python train.py --n_head=2 --norm_eps=1e-05 --rope_base=500000.0 --qk_norm=false --init_std_qkv=0.0577 --init_std_o=0.0717 --warmup_steps=200 --decay_fraction=1.0 --decay_shape="cos"
Each number is 128 + 32 x the weight over its row's rms, rounded and kept within 0 to 255. Layers, rows and columns count from 0. Numbers have three digits each. The size before them is the row's rms in percent of the matrix's.

# up: layer 5 MLP up, 384x128, rms 0.0824, rows 277-311, columns 0-127
# down: layer 5 MLP down (transposed), 384x128, rms 0.0826, rows 277-311, columns 0-127
# gate: layer 5 MLP gate, 384x128, rms 0.0827, rows 278-312, columns 0-127
up277 107:141120112120088164080125157133192062125089136111138124189141129139118111065098132127118170147123133147130165178073143151143154104095125167155174215109139114098128152156146129161131135150156087030125155126136105165117106159136149162111129090151013102123158119129179133138155164173120118165159140092128121077202121107183161099114145119135124107102143111117120133068109129109068093106069
down277 102:121078142109100202124094142184136026153169144171158165190130067080164143126135125133198185128151133096143162146098130165114118110046109158112173181071097162119138153100177106075134077124109146094121123127127168162126150117142119154112173102196063155147118123104106186129160092135111108120131153112146170091161115125170104091129171152114131111144151109152095133115133100107131084101118
gate278 098:130117126103130138160133186145129115162140134155105140130082155097114119112122106134130081092132180111084139135106128099139132129138155122143155134156120126173088160132114118065124181114088128110157179160111184112143156087142152141155169132132096156112084071189160158113158140107179100116087118121149202142087214063132173171204175220117147104120110152099153135123174114167214116173147
up278 103:095105143141122188147130127108126120116092137142100135075106171154182116106124128192148142093118150126055163055138134142116125157118125185110138183143169140102110119101157130160167105096134115077150076159172095127094103157186127190061112146088061134113127130124089141112068083133190122170142161125120106153127097159127164192077173114077150090161082112132132107134142099129157079080072
down278 105:143121132129157144119084168157119124184136134121114111126171140075050157158123167135148150108107082126152069107127151161133102128077136109154134218145115182108155114152142140185154140069142131126154138146180116140126168093118122152165209161101107144082153170141131152128124130097117120148118165168120175113113140134100135103066114122169095027079118105110087211075188125103153096104145
gate279 096:157153043155107100074088133193093098149077165125140098144143153171135160090072098154118151131121163064089123127143090184085126153106182150095131139190097118136152160136108140114156100136065110143171111158112157148135093173043096161133172145154115109139123173088127155120124139090119056133085127143111077176152140116141149102166097139189150182107098128107093159098136089125149091118095
up279 095:114185196124180175110148146111064145066145167123124128154112141145133125114151126137136128140144140143178126128064090096129161085154127182105121110099132118165121154101109124116132128089188167153133086126101119157173159145158120097152088167093162168184123131104063116106129135122141145091136143098117074104106121093164102128098123119086044144142131115117171160119087167068035179215162
down279 096:179118135135111170099177115103111099097122164140121092153106157130157143109126138105112159117173073092102111128105182172116151132101107118107127142161150092180178114112165155173090080152117077084142059136189159158122150111073178126168119072150126150089094141107163198092118092084146109158113112051089089112169103107152096099146095135158169205110158140133153154116128141117205090163143
gate280 096:143093189112124148144139100123129107119121163185164091131133160102056119059068078145109080161162058132128128094138117110132134096127099132114094166125120129099124127045144069144116121129101054110144150168162144153141172089117151168139164155077146134176076137185128123173119138142086134135087104199101063129074140092090088156128150086152141096098159160122087118125166137164076105122142
up280 105:103080040122106109121200062126179092195133143123166075151117126127142151130129109148122105147146123109183160124116146162133089129128094092090134168097109131094142131123146107126147075117127144171095100155179139218091154116156151185138185188070155131090161207169118139120131161131141121168154112122096101130135130073159125083135118067111090118146140159133100142176135140150061109172113
down280 103:149160107140153106129188042146132135170184093075133154129168118106078105107142131123146126107076108105123167076132085077164120121116142067166116131132124136107120135119091173154141162125139111090157114140130199150128215140138143082206138131144164106149112100172127099140104183052141126147105137147113109127148098194180130152093084127133154136170146138163164147075076145141125121156046
gate281 096:133134171096056098168175152088094136107182114150175029123071140141116136151098109089116135119070108134066116131097095093119108120105153062080139154107129120128167096146091106150127155106158138115118050093166112128166177183149105131088108141109147141108109121139113160167144152118161140134144082153143192128110076058125151049113120091166084152104155080142083135116101130160110142114096
up281 095:111147062120218117130131075093103167153080155114124212145150140074107097157151101179089101119133199083140162158141167122150169092142105159095119123154074137141103109070154143121165123135123146111184186121085100139088138071147150139155109121127078159146070121160185141087122056133080140145132158181160118169117146143164117176113124174130133087101139109126129130108137150089125085119168
down281 098:163122076123122194174108168129141141147094080096095124143163123104156101150168151118052081084125108155193162122102119199132077096074201178146090177168180179156126089124141158103118177104105164110179156098128154130094179093092121151174116120114095139143107139095165170091117099139137084080088101094157127129118160063144134152138094115146161087136115132143091095134170110159153140121120
gate282 093:179177168096102130176100116095102122120083080135109112159141116186139082143141155090126115189134088105148115132133133154094142153097153171117200127110127077140120158135151178184112097048161170131186123145128187112146164068121137117112116141165125137081143140063115133094176161085064149156102118150097146080100165090131142180090122103104161119113141090151119164173129178102178087120179
up282 098:086240150105122094115154132144120109113139161146098072106179177152146151182121072125109158153167124133115058108086098172109113110134148156140138151184152072134075147124083167151142134184132131216127150122147057064119111116144180164122130161115125077107139094143135150130093114091166143113146162102184080118124113139115138201119137103095129180104152105086123146106098107106117119083136
down282 099:089170071154140137128126151155142052029134124115128082151122157086137153146129087209148128081128140128144115133124074156140111180131189096157052150145103181139135116105105234144105067141147094143072093109105179095119169081105126133117108129119117170135147131148152157085117101099115113131167125134148105114154143112100083168085178123127088129071177131165158129123132101089139109148127
gate283 097:101161086143154112179149121155123086113161129103119113162090148093179136108153064154151095158101148157186176154098111077161130174165122164106132133105113147135130175172097135044114120139143108160151135146138107111161068161122185136095188139148096124148208142178168101065127134112136136166104120138169101173064129098127109121173119189092133165103144094090166106148139132168083175183154
up283 103:112166154231139154089101121126173118167152128124130066088122167159137101171137072132126110097154126084124103167124098109137132129061085113145081110129155115135099142112146149146102145125100179156166162118141167149171114197134123130196129142140096109083123095139104151113141156118088102084105088137105089066103062191078115142123114107080143057204112128079116131166121130076155135087137
down283 101:065114142162119103049166101117125130101145147086091165140135080170156101120121124104123126033118097137158151123147062183096108082095106195131128067190129120169134150082155136142140119095137126105127105116129123142163122067149182065144099181148144128135133154103153190082139156157070085110148168158112115138125081119082157106154103095126153189164151175144078124151134113112128105095092
gate284 107:135085173128120129082098138168194115079078156107135142157104135142106095099121140134104137185175124172103178103154149126173190176122098141137148089082156169091125105087183151137092112129077171114119102134151093115120115144130098156113158098176127117089106089098134057160165122162114132212097144130192172158141141090143078125151079163171191105137109120177155174142065143096114109112124
up284 096:162111113183135095130113096099097126135095058207131139177101179123171127109116133070154149099121099158135136088154073158105115092155145199099123162124140109144142127126115109118165178140075105058074096194146184098098109113147169121082117149129101147122113222132112155128120127133158128142158101064161101104136113147118107083102129081110150144184174168136081140130162115090090132066135
down284 098:174138118130122096161180171155124084164082125138172134118109186123133079097112141160091147184176137121117154109178174131112147131129108143118152097139118171107166151091180091121083115136129165104112132099194128070169059147158081163177143115176130100165096112119106110189132121140176131214131158144097072175132110074153098075110117132173158077129051141150128118112080107123145122145157
gate285 098:119111152138126105160115139106158138104189164120095079142135177128103173148101126125163143130227080137108075089154138129093131103044153108081127122116135178189141135135174062078126155164170133123135173147121148190144122147114110110074155099163148121128069168128156144083154115127165100148156079133121155129112107145105104095118152078090102087143103093121121141119167035070068106131139
up285 096:130109148074106131139191081117150107093152140155141146179157168155130167085077127134141164133227124116094093146148103134087188158074128108120182142126110133179114113151089088117147158071082152095137177095123171155131102164126176148107089126136169117094084127131133077154104085103163123160123149165155126097104147082143053082121180108097147145040146134115086130164112106081140114099129
down285 102:186132141111166100094122103134130169131168115202119069109164109182140140096099090147127117138162152133150157192170119145127111152087171154097156169069093111120069111089111160163130182025106141121099174125110151167160136130140081094095131106151148069125104150101078109125132132110140138166128169121130183187124112093134130102208170158128122187108118121153136123105080130097199125104134
gate286 093:134143113121168145116173124116096058106117133089083124121140174028119098139155127136095136125114120145097080159148119090089127077100084169114105123109161116090108144175127107107132094131128090125114209194110104120066109109157149123103164228090156163124110145133183151154178150131105088142151113080164100124109142111180151085076141086145056140134123117089171128114110114168143126063145
up286 101:152074132180195113132131131162095078092101191110159114126151143119124103153133142142150123160052139182120062174144131118120104113114146102126131132119109153082139120113112118154114095095099083119128116101186117136108073102118172096156170157130162206168125147158105162131171170107101119106204113127149163134124168143148211179131136118089082134141196166071123165116101106177154187086136
down286 095:130129136132149100051161086115109112148087119119142170130078159120098127088157194063165152101141139107184184172086125094146145113118156122169087099124097071163133056133143133092139117156118105105120113188116062168122156100146145119134150134112076121148134085128129131150154123118127202082112132159093097138146050154129077194139126145137095081095134052153087127149124113069178100142108
gate287 102:124155159106135170088147174077114120104098102150107146159128151129077061142128125113130149167099126118112225118126086156213160163105073129099151164114084163115098162130109132113197169113096090119138129128124134159071133154166194166117090101118174160032155143160106174133065115133088135109100129061111091149110155142108135120135126127129092173075120059085127120122131127145119156122133
up287 098:117070123103109131077149123159101152092145151104090167112135136121156141143118115176157101087196084073138118182140131097099136105158108159210225151166127105141125094128154116125139104065120175145127180124125154157114154156131148145137099108119155156094068116134092125062160103121086132088141102120128099049111105104175123083145122199157109157093140095114184157145151212121120096133149
down287 101:227130095145080102107097139087138080156173096127126141111096124139084150114115097126175122093162164121142112149066137126089084140148153143205143119185136085125125103130166083123102065151145111135061046126151144136118137144106157182161156104180124144135126122097129109094111123162089121156158123044144123174142086176078126148155157109057096139177091126098120141148071102102112111152128
gate288 088:145176076136150139145143120061099154146108167134041128131142096155183165125075124197105151129104059115186150128127171163193103151202052159138109099125134118087154119108116130135138078099063108109146092127051087119125146131112143096175133108127136129113161113147145155085085148097132096109131157132195112112128133137150095085104100205133123117140109081086126143126123185140092131160118
up288 099:102134105128095135114124075094093146132152085124156130142193141103168168130070081106091147159119128120109129164142134128110119170186115068069183141101093175102160158150148050128131102134102109133085143131147170127114111143075186130123159123089122125175140160133195102140149116049145108081101147198178157099141097110140167124145175160179179082149131137174114153154168170180104101134096
down288 103:100136165157115125156121142083133040174133054126123123174158149126162151184141112151113095176140154138167107140118134166164138126179168069180100166122114114062152163154142073098166099100110142096125156142171091058152036113106127088135169107124127155120119146132119181116128108085178120112114173126165097154109169102112093143156163139177074104160121119131066177123128144178122151165108
gate289 097:110133138152134115100151138086165095113107135185147184136145102076124143168161084147072127136106200103112123043118122130083155100163163141153167110107142078085166158079099122147167158120133125152141120143157084087068126160133148174144162164065111126119074166138140147157070172078141153160129135154111181125127148151176130170147079188082097156132161174152147143141183149088176176121139
up289 098:135075203118162119151151131178159109086110061112081204118156171102077127114153126118142200063113150159184100112172087171067125136127124174130158114108172149104136150123083116177060172142118170151151111120132160111120171182180131140117155157124092096145152125129084175117065103187163121147143150110143187182115097149131152166132121162150141119115129160153124119106144135117137183137164
down289 094:095079114137104156110119099165110108157178097103064057107132155112140141083092138142151169148165087084122133155113186161132121119098112107151080118103113143168113113145139160150140135133119215095115155099102065157140058085112153089126110077227162151114162165112164116152107089118099133122171069151163085110136119134124130120098118080148115090163076069129079159156084160126101079121124
gate290 110:138111162049077098112062137120120095149083137129083113150143142129106096117061116099105157148137096142149102167113111171195146069139093081141143089172087199158114086104099168135154109130177120130113151038169085173132101096123132152161103115131141105131099144124193096149177161142127188088166137100127113126133140146088100078162142070096110143109118121126119131098150121200075092141133
up290 102:147133118115183094143134125162180109060145091147135111102143129180122147151188173092121109137195147108095169106146178147109043173124116132169154119116136102074086063165082080158137077142113101068179114135146110119107127152122127136103162167113178127145110155108149129090110138145128108146106181108137126170100034141111088186129143062136120164194147096133128136066153116138166115105116
down290 099:136122132087114124159135157162166140171092162145135094163132118153084193167146163131133204175160153146152122140159148205172108094183131088140113137187121168090121096131119134203171117122099122161135119043141088090099107083129110169156105144184146156083135137150149124165137141135135178153118159107080150112188133174111144149136164068083143204146125120053138118100143117142103132135089
gate291 092:113126094189136143154108129138159118112117191129118123121151160063102100149082153084072148173035120181135123103124169091117125080114119109119122160098155157124109158172152123105069113136091033128167086133147136160129115119084129067098173120079129124110111072147139142136100107144140121120107129133155205149143057123157129200104140142195157113163191145147149106116080114107088110156111
up291 111:121083105152136175143131081156140095183089139214124177171117186075099098095135130148116150159118102135136130146088148145091140147093104167127130138173193178071135191120083138140087113156132046134146100088083151155118092128116088119140160098111129160137118119180136131125155078188128159149153137154195172118152125094104110191127132103184169096114172183153134137112118128094094139157077
down291 116:107078105102144130175123078141170133159107159133170143169086193043075149096179133106108145140121185196124125080105148155142107141130121167145164073163169185149099184165153167137121098171160080171113111131099083106096086133130087105132137160109159144169093102144105164193124079179105111172117136130182180116161116116128147142185127090151119107111155124144141128091112142092116096176107
gate292 101:171069164079079132118145126134170048112078183188139104152168085115077122171110104095156071140169144136131144099160117105083165171169085103097139133139153103156097074157142139155145084115141126143137119153164050086146116105135178117217096145124113095172128133152144111132096118154130097116176119152108083078123163132175089158118160127193139122137157152130157117144078147099105091076128
up292 101:113079079135169146127205113154139155150159161132112156165184086073132115154124084147137099125077114087126137093162126108145118082173178122133116083073088121139167115128148121119142197184126171095091115165094116111115158159090154049083096160139196094110184070057097158152146172135127151131118129123171124156153117181094123116076118128105117137159152109165135125196158137126175125127142
down292 103:119138124119156115170091111154122156146151074111157133144077151095173118134160131118130146079114111123131101161100149157118138099190160122117118056151117115055176085056126174096126163118121097091104112150072151131127111155152102077110206072114131171135116110141116148159140174106110181089105142108181100111152149238112098145112113083083146148160123160135169099120095042138137147088118
gate293 101:120205152078113141152158133093076120120140151125082050162096082134143148101134153118087105170139128116075140106109175145099133142115066172160104087156140141129128052085196103157141121124192111063134115112138091059117131117170149097139083108122140155115166099152134129090053089118135136120154078110180113088094194102116120133106123144149092083081112116161172124096117143169114150125180
up293 094:160081129133152104140078155071216093149117123158128136066108191096066129135140098141110159137152070157113130143160050127180122151067150106091135186114123153144099161158116121156136114113132085113138167118116167128171133079127111186125149142161178140071160180110157099114181152131132151050115123108083162102085114114137103132138194082094113121101135114059101158127088103119119143115104
down293 101:122142119085107117127151174150130164134196177108126100205150086116191099121113163125145126153125109096112097123107115107082134080169084189147152053174118106145205091124207068170155138133165128111156087111122109167119129103170129045160093152154156167105128141087132120091120055116107132133143119139106147127095118123131141086121104106160083098115112151180115113113136170156126076101190
gate294 096:129159138116218150163119137157145057117125134145128137127071115144183217156139135126124087168162121128163179153146204142091136153102076147113172151087154128114176122080143092134116138084062125084159178159119139105167137120067128095156116171154107123166142112133127163085111125122130094103091133130101202125064091154102091092158097093086123155115175131175093117122150142169097100095145
up294 100:154143122074157136211130093157085143121109086172154131121112118132114168127046076169096127134120137134107149152093179126140131089131108132142123121153113123098115109077150136184158160118133081146137181173189156166109100151063127058141163114118140093089135111110085152110173145059142144167086070078086126102144095123100120099115099135109146133124111218064070107091114128135097152164098
down294 102:158148138125137084153114107159172136182120123165078082116167162133144190168090145131169174101126160105076137158115109142117203144159163139122119141086114152133161134076119115134109104174203194167117184149171177119114157154098137048150140090092120200125128125132058180122110166137095148130115171111067138123132130169116136111090112109101103141141188144065196104129115134099112110154136
gate295 099:170166071156099133145090142123131164149122133108131156121122115060150113129192096159135152101105177085121064087109100155194160149127153122172081091114118148195156103145154116117126138109109108125116164161144120145164150107138163065126139102161128117157111151148178150127229114089153152154111147122148103145152121170171161207108138167180187127096070148112093159109144103119215111155159
up295 100:136117129159140169154155097109151183146129087138086108162153145139098138130154130149147137123118080173222092137134155142095114091153157068105093123137160120063089072111151100063076124087088190100146102120171060141111093142099097158131118095126145118143088118140112121068076126128120092155160150161125093074138085141157158088141084113115095098169209153192118129137202112106151144122125
down295 101:138188182140129113129170107164103098192102125160104130088096072141136169119130125052121087102112142116100177115103116103166115143147184110144118147156158171098135047118180119147163130114165090156146140078049168167097113090189149170138127215167135105128149090172056136134132119121157122098104114143119108093138143113130120158142155144131117129065083134130154124221115162148107113112152
gate296 105:132105198116132109121093039130144181143154152176137135189130119138182122081132153128092140126093116094134117143155136137122082119186128141142057180141093139174133114120082120115117131111084131106214056120154077164111152111149111125130075118170149146129114138133126169112087104146097156120117179141122156038150080101051095125136155181150134140156099122162078165083118139110121140073102
up296 100:156132086108088172152155175147119075156085125131171153103130110176103178166143166107132105159147133146192106170124095138155168121102127156151167136144150123094129142118206143169127085148146153164085168172130160087125143150184160157130186096073161146145114097157118088144206110131123117108136073097132103172086171162172187222122131087086120110083119140137132145138141170157078129144154
down296 097:144126116153135145101145114131133099137166140114127043107108170137147127164102136091105138164120107133113088119114152067151116152105139095044128088119120180089112187094109109130130111113126103138142107098066074062142127099181110192127042074111171135139124106152123080126112142100145138205092098081095145173084196133141144158116142148118159190145156078049128154128129143118151156136178
gate297 098:140129084114133143102159140104150160162136094062142081115096140158075129122137164103172152114121111145182130138081136144229055132098126093166146152100065126151149170106079135076126102127075157030146182093122104159118110137161106102122089145190111111171093132106139164133153140105115128142190173142123127103193127101115112114142124136141187134082123080142118092172107121092154147094075
up297 088:129149127139109112159067167089145192172100188145117136083144129093163176128068155159082172121163131174062119045110101087101111131141132169044073141114043173104139103127139153116136152152126156095130084097154127102128153121125098098082090151104128115172095124169103101182089169100133098177124121118130125135125148152091174156058117137148115170159114140126183125122159138147150080143142
down297 094:096113092077104125148208148135146176138125139126154076131112086146138151182130128126101151151157152155100173205087119132187078098089183116160143148093089033153149158121131128108073103146103145097124153156126119152145162157069078126141042146167098105153107146095160181175128119179163100122175116132123137135177113064105094130149105154102099180125122098152126107146091134100132094137094
gate298 092:051084152181122146119103108069099177165084137057192102128130138095151128108114093071097139117168128132151093123105145167111132151144135126168147112182189112126183126144098112138131073091088095129106144152171125174136056079118141128111140064139127116118074135076075139172150110128169176064068192147108164134108140135099119153146141164136123114141109123138158095111085154105102062123115
up298 096:109118108131072098105111040117157147170116128126147170149151080165113126134149139147124086138141160090153123134159166078109088143140158142150094088112150190066132082091161199199112148124091133150146102099167133156175138222175112132123107144108147102161086145153121120164172177170107142205139119079174110102103123127148113120110183152114132124147097151136117142128158148188104196131074
down298 097:174127135119123150180118116192086144099121213152089086124098074104091173128117140180145163145134141111144098093122105126144140135145113147098202171135132199165162116156181150172082158183154159140124099140156141133104151117124134148069088154082162102169155071144102097114126099149124175143120079154140114103156126127098102069105112104124160054112089178141132123201078141164159082143109
gate299 097:150124077161091123112096122126118138114071152152128145095126118131098132058198088113105164127126115110121184121130109112140100060118196096117115133133095196150138115108126079210155155108078095095143129110105102113116107119175122103118106087137130194161114075098108123158167178140093140123126067101175105154097134132118153159130188127152099137179133101132114191070153070119110057176180
up299 095:089122148139136132131107121105129100148155152114133137137179163111124115226133162077166114126140184150146085178090124142166164143148116080177133126162221093107108137128110190096080104176128168141143100172135153196095169141123151116077135147146145032116126156148132162134132154137139139150116196125119173123133084106102123125125091173100185141124137123120110123182110134138167122073037
down299 098:171138084097061114179118130143047137111057175137124100182105074113139098104125076116162149184142086185119104175114130117153097112124123055069144117141135142108185159180127221150138088161114074106149102109134149103091156183068121078100114121061120111131151116134109125144122173128114137115173113154099139116149137134121177103197153136118140157175095151092151106130137134134121123150135
gate300 099:141164132139103140144182145106180093141130160145102151096131170156142072120136117115086113139135115107092109195143089084142088103080106119142094162129095217171160147163096119110123225095137147132149138086126150123127170117076149154133122082131168145092105154161113192135113153155088176102106138140042120113144157166181069101150115171118098111153108104078162141163069121110136186155089
up300 093:143123132055144154117153164143115115128152105143127096147166119131123130143113149082146116079179103163130151147079096142132133204114065165134153143167175093147088103119180117127046106115122154177191135128226061077163131111124108067131178178122083108103118121107115073102159081110141181139089130139124113179104130121089107129071128131080150129118153153092113084080109096158156131107150
down300 099:094141076073093145129187106162206133104099119142148153056136186127150154135138155124116109117094083151178116162158098112137131125078095209144140153089115099149129149118141092087043154144098083114177116126172103075165155150109146128110136139177161097088068106090120161123173137175124166154105115075116135105115142125160132128167131121103102194144097121097131143164102083150074185166126
gate301 097:134129148079096145116156093098160093096145110093084128133138148170125141115103105149104132112149143099125075075120126152126170156172083152168161150129175159123084132173049107211151057067158107131117166145113183155148128063066117102139143107164096087201125158104168062083141124145163111144144144088077143124151154153121112050165112138128097151164108117154145121098150108113144135066127
up301 097:145170132105146157167156113101096153126085123133164136108151099084140170124137183181175176121152135188118145127126123148160101165080135136176123086061110121080115088138069080100122162133115160094079106101084117171096167092106117076161150177113131096103102087168131125099085136140104109165131168132142127165070198083106148107060112139127148109149161165172138109080169142081171092118192
down301 103:171153144138146156136062103156167113118123170094046109118201185143144178117091096120065156126110181061150098152141140117128109176134097140134123128127098147096117067159052131152130112112115123061059131118142142143082150111133137106069148124161111118163153121122192042079110106110148090139164156093099162167126116107123173061170135149140145151161129163144146108109151147116165130102101
gate302 092:139106183169111083146094127082114100108091121151165182120208108104115146083148143132093138142195099151090158155217170105122131128114111069085098142093145082144161141114151097103099102133118135140110131159081117126088120164191078139160148140089067094130137105098124163125126060122127144070125133091099131124149191085118187122136103128201172091164101104173115154134078117178124140148121
up302 089:127120111134126147081206130148128102044121133123085115102137068133086122147129107175105130152156122148105133081103158154066105116156145164201117179192116151087152169118135165145099102178063146147156128157152128161166143179119132103120140157170140088144091098151131092109122097153183122177114174057138155170124140130076102173117106134080085062133091143127125065138139122153126145136197
down302 098:181133135075136118126127073150105178073146119096075072134126081116092147129159142073157126084084162157116114157121094172080132153142095174177114170193133159068131119114139191170093181128062120122128088157131130159150157134101120083085174109154096123132148062110087118120114156113136103155121113134147163144109148130094145132148138137109228073099074064152111107136110134117102079101121
gate303 107:139151160103067134160151127126142121138174099137130145132152127095151136183095079157085128136161177193127141111092121124137164141167171175100183110128092110183098143119112149144230133128182131111108169057141126170182093145128117151096158137151154119128156124120186158088088145095079108146107150108129099159146176110148110135101135141162107131111182208134158095087175068133173184085158
up303 105:140131105128132128153036117124134134079097170182071094142149174155166139092204162111139138126092080083164160184109152086090143135188161136105072121121149137153157172095184105198102178158113077107118131149157143098110137169134113089139164123171173124110090091102168170146089135113158107131095134134125132150123129111200132123125147108146191106168091098132084170172102119124105156176156
down303 099:193137110091143146102167173160104134176144119099162113096180092100156110128124082149098170154100122128122137094139113116160169152095165148171148128067152155169083148143115136140215111120159123184160100110110130165200191128087086098168135137153098168156189175194130141146127143073102100157104085117107100146143149145115116139088129148162196151121157130141163121115203064099157103108114
gate304 105:192132133099145091116074090107128131092125130174124127191183123118152167140184114169108106151151101091139118106177105158180092073150136138163157155110123102162153139204075173151168145191125092124134116122126159103076111090083098166170111108091169153096032143150117131124110078110196081102142133161099157144124096125106158109106086157073136113144128147169129173176111149178125126098124
up304 099:083139137163210144079124125142083108151081134090097175091114149131093132134076118129154104135154201161128117158085113169094081151095064160121105097096204167102149101126083170099153129063093075082157138127130160138186129122149079078178076131162100114146114092161088127134165135149127130144112092143138098151110134112151191143139153127128112092163130106127114085075179166122086157092161
down304 106:144102117124107119134114161112125126076170106126086151189139135184127140185110105096093138160102147121078126153095136179127131116164155094114160137066108202125143119153132154166132100193124167081130115137141045150083147126100181123128158126153115114126117116145153124075083042131217113103117099142126133170190082118142135152155066149091109161132103098121125130103080170209125133070135
gate305 107:148133132130111129165076107107071081160109123136152140129132193137110081154140119191073128146164123136138131133095153143150099178107131132114132041120140139140130131120131083173099116112096123130154154106157075065135140118112049100115115173159139110039152131098137117172115110096047145103109159153050141162110194149137095076081125046108111138117152101099096155133118119107178130169175
up305 103:151134171154188165096090138075084163088134059115125133148134128147176118168129070155137092096111113156168126096147074148104082144159159085085108120188125078143153202082154153158089141127124165126122148109148139118082042106104111132160116108042122102171150114134094151083091166123117138108084139118127156193111105151125151154095091160162107140090107136158139136201106144132118063144136
down305 106:094128142138145109073095115088113182084162158149143046108178145151082153199119114145114112131112138145135125100155115111160141121157133161150059090088123177173148126123108151189131178122133129127173177046087159126151129099083104126156095085105147107161107107082125116174153103080148111131098108067065108149128180142114110178162165131084147092099092109124178124163139090149201118104148
gate306 114:135166136153139143141069162125102115113124090148115118105121119170086092149116056122098237147131115143173056072099093086113081166096173164071118104143098071140091133134150088185115110133163102161151165126176110102098140089173153127108120136105084175143179143136140121069112147092157122091067093168197159159132089132085184105087121138158150118134130111157108123107129100121148164120111
up306 109:172071129152123107099114103132104114131206138108070131131097107172119127114139167146131088062139099094095165176112080144162151113177189138139136108149157119075122135105124100143149141163175140092145095132148121183182162142176156144148039110093149077111100125141121062090162153126109069132170172097125093121145155149148106103147062072137114148134137134136143182122090093150150073093063
down306 114:170105132167130081096143140081133114088129162105164077130201165122117159091138130169123115106160080144178131106141138145119129113100134132131173083163080144053077132095089063103160151133156177171094126147143110128136145183097124133057134142105102127188073114140078144101133092171161158150127159072125126098091102161194043090133106133097158131187088117088121152122138110140119079098126
gate307 097:071126172098074096109107146106175094090142097149159142163117134089106062139086071114119076098154073125116179147131133174104148119100062166125191184174138075133131109145079105099085154105166134111129091151156130130145139117120178190073081132132065079143107170135143114174152134096126102148137153054160136114117145178163112151127069124140131134157102169082148165135131129138151106156073
up307 092:129085111115070113104119059138163107137121110152169133148174158064154103117121130135079071156170116181157160157089134145132135087119083108139144127135115155110170180103132142084079130138128112060133138123125127078112134056103111171109091129139108173076168168135118126181168128089123108110176204095137142168070079165110115138090105131198155178119103158065171161127148121181129112095117
down307 095:153114131112133154183070124223120090104152119148089181100132110146103167111145160146125109124164085148197135149132169075090100159154138116120075129109171181127103153125157175135093130137139112153145121140088151121126148177094114153152099075151152147092167120126149133134097121076073095138048134150204160206152132132120147104163115139147178151127124178098062144109188152172161162111104
gate308 091:122157194152121157113091127124202078083129098116160091116113139082079115138044129103068118150140137148149179093179110123143142178183120130132184107147119168152093115066127108121161100115089125141099147172123117143157123158064140132066141083127116120136188153181173133110113139126132135094187168132091092068151162117188101108051123138101174111061112114113125122110141135168137161144134
up308 095:082135113140153198104132151137145068112127081160127108159123157120096134114089152072078106139153155133148183115164083134153131065157131110125155095143094113165137103085074118131113090067074104156098086117131111108175106143071158141051162099206135124117164065136148115143045135102108095139195150101130088108128170149134095082074115147106128129093139106171200109124148115135160125133117
down308 090:081156099084114119139159095094108119112143156128129123101131105151162101138123114136104149131146095148064087098116162137120132143175117049113152138111069111135141100215108178118135133125095161123185158153155092124114115152202103094170118154118140121155165169157052077108129099178142065111128148131179152131075155124102084158193039165104102142113092072065121134089161134109143124144152
gate309 102:114126150143088154118131111093164210150116130208086071169184157122129083162111108102145099129171110070133140148158151150098125164124154104136103079094122107155152200126159160178089107159136171155164138154157135143109176081140094134138097136175094132147118151151098150130097125084074184122092108150052146092068194126150070135129135120146160158088145085187156135135160168108110130097141
up309 097:139143170121157114137134131193110161135134091085087158157170123124065068093113097221158140144128073100110158109189130145071121115142129093141159099153143124127143164171160170179137133101142150158131100083182095170164143144114092172145142132152054169108054124205111145125127119116166138171097128136211132112165130144152116166152095141112115099119076141122153078158155115134170170138147
down309 098:107158153123160123153188124211113130143160134175150122105093119157066121079127036156085133141149139116109152152168190168133132095115103151147121111122105082105121156105142168121130174095112166165133159094178147052181124133118151175093134165112158144094082099069084162152123118119161091140123112110086123106163194132120143136136101159123105095111135094151111043174133134191068164140132
gate310 084:101126091083100161108159064177198155115106157137149143115121107163129122099124082129154132153080096109133151130097117106134141125104104122160157144177145140138189143133132188070164134149111169155139097139153085107092111118113144108144142151059141085063110112124110124146158187216101126139090126128145182046132130132165115090062133138113136088148152061127121130121149199163094202073137
up310 086:191127098122102133103067109160153102071180131121114139114140180099168103066131130149173167126138105089131124166167128145169125097105101130137158196069079164091164128136170142116159159151171128161094145116098149117087069142117128149154114138163072089110129154099099130127121167123152119131145063110062157145142133027204091143126142137094126172130150168142114138156147099099198172157153
down310 093:162128204067158119120153085124153125115127208105098076079113114207101107146153161108097117110187143136113098155110092149097113153180136135159103107133148070140078085118122078169097117132143098138119122111166095141111155087124123147058146100132196124127066165178152152132124092148127129156087130146173105225087185108107133118185144157113146126094143105165115072114132160128147155131126
gate311 110:126167164084149137116178112125100079174131156155158148118138128175092188130141164056132129135162128157163063072099130166105079145122116113160116131186118092146104054068129132150153073103167136055123118095136121078189133128082118082140126128119115128112185158094129097184106089084163078095098134111095090117134119125137139066160151157082112077142117102115171126111072126111121126078092
up311 107:140083142165122124140117107151164161128117094148143151116111098090088111133198113123175110120119122092113152100122146094115159123100145138131148113179083112145153124151118154178077167092164112168148075114140159183088060168112145105114178107134158083173067138163131132180116093152132161201150079089155149079127159079179080127100078137104153110140151152123054100054213140132136108145136
down311 109:148130096145118125142125121100117135107096114202098109159167139111134119150130121182110132144101163152100175193123142095162151166161151132065087091122175123127174143199074159152137095155066177155141113197102185208079130078120114168151112061122192160105107141132134143078150108149134157153137097162123129138073132137112080206092124099162139128176133133137159148136123111180156138101166
gate312 108:128086157106186093079149158088134155134135143108102147171074155121146170056163124125123153131177074076193128131127118135101160109150134167109101110108110162079059138113170094106146156099135093106166106157107133114166083177135146103056094126179112126136151103155129090088153143136218081090071123117141145086090032109107119146117145163122140177138139122068138170134127101146121121120147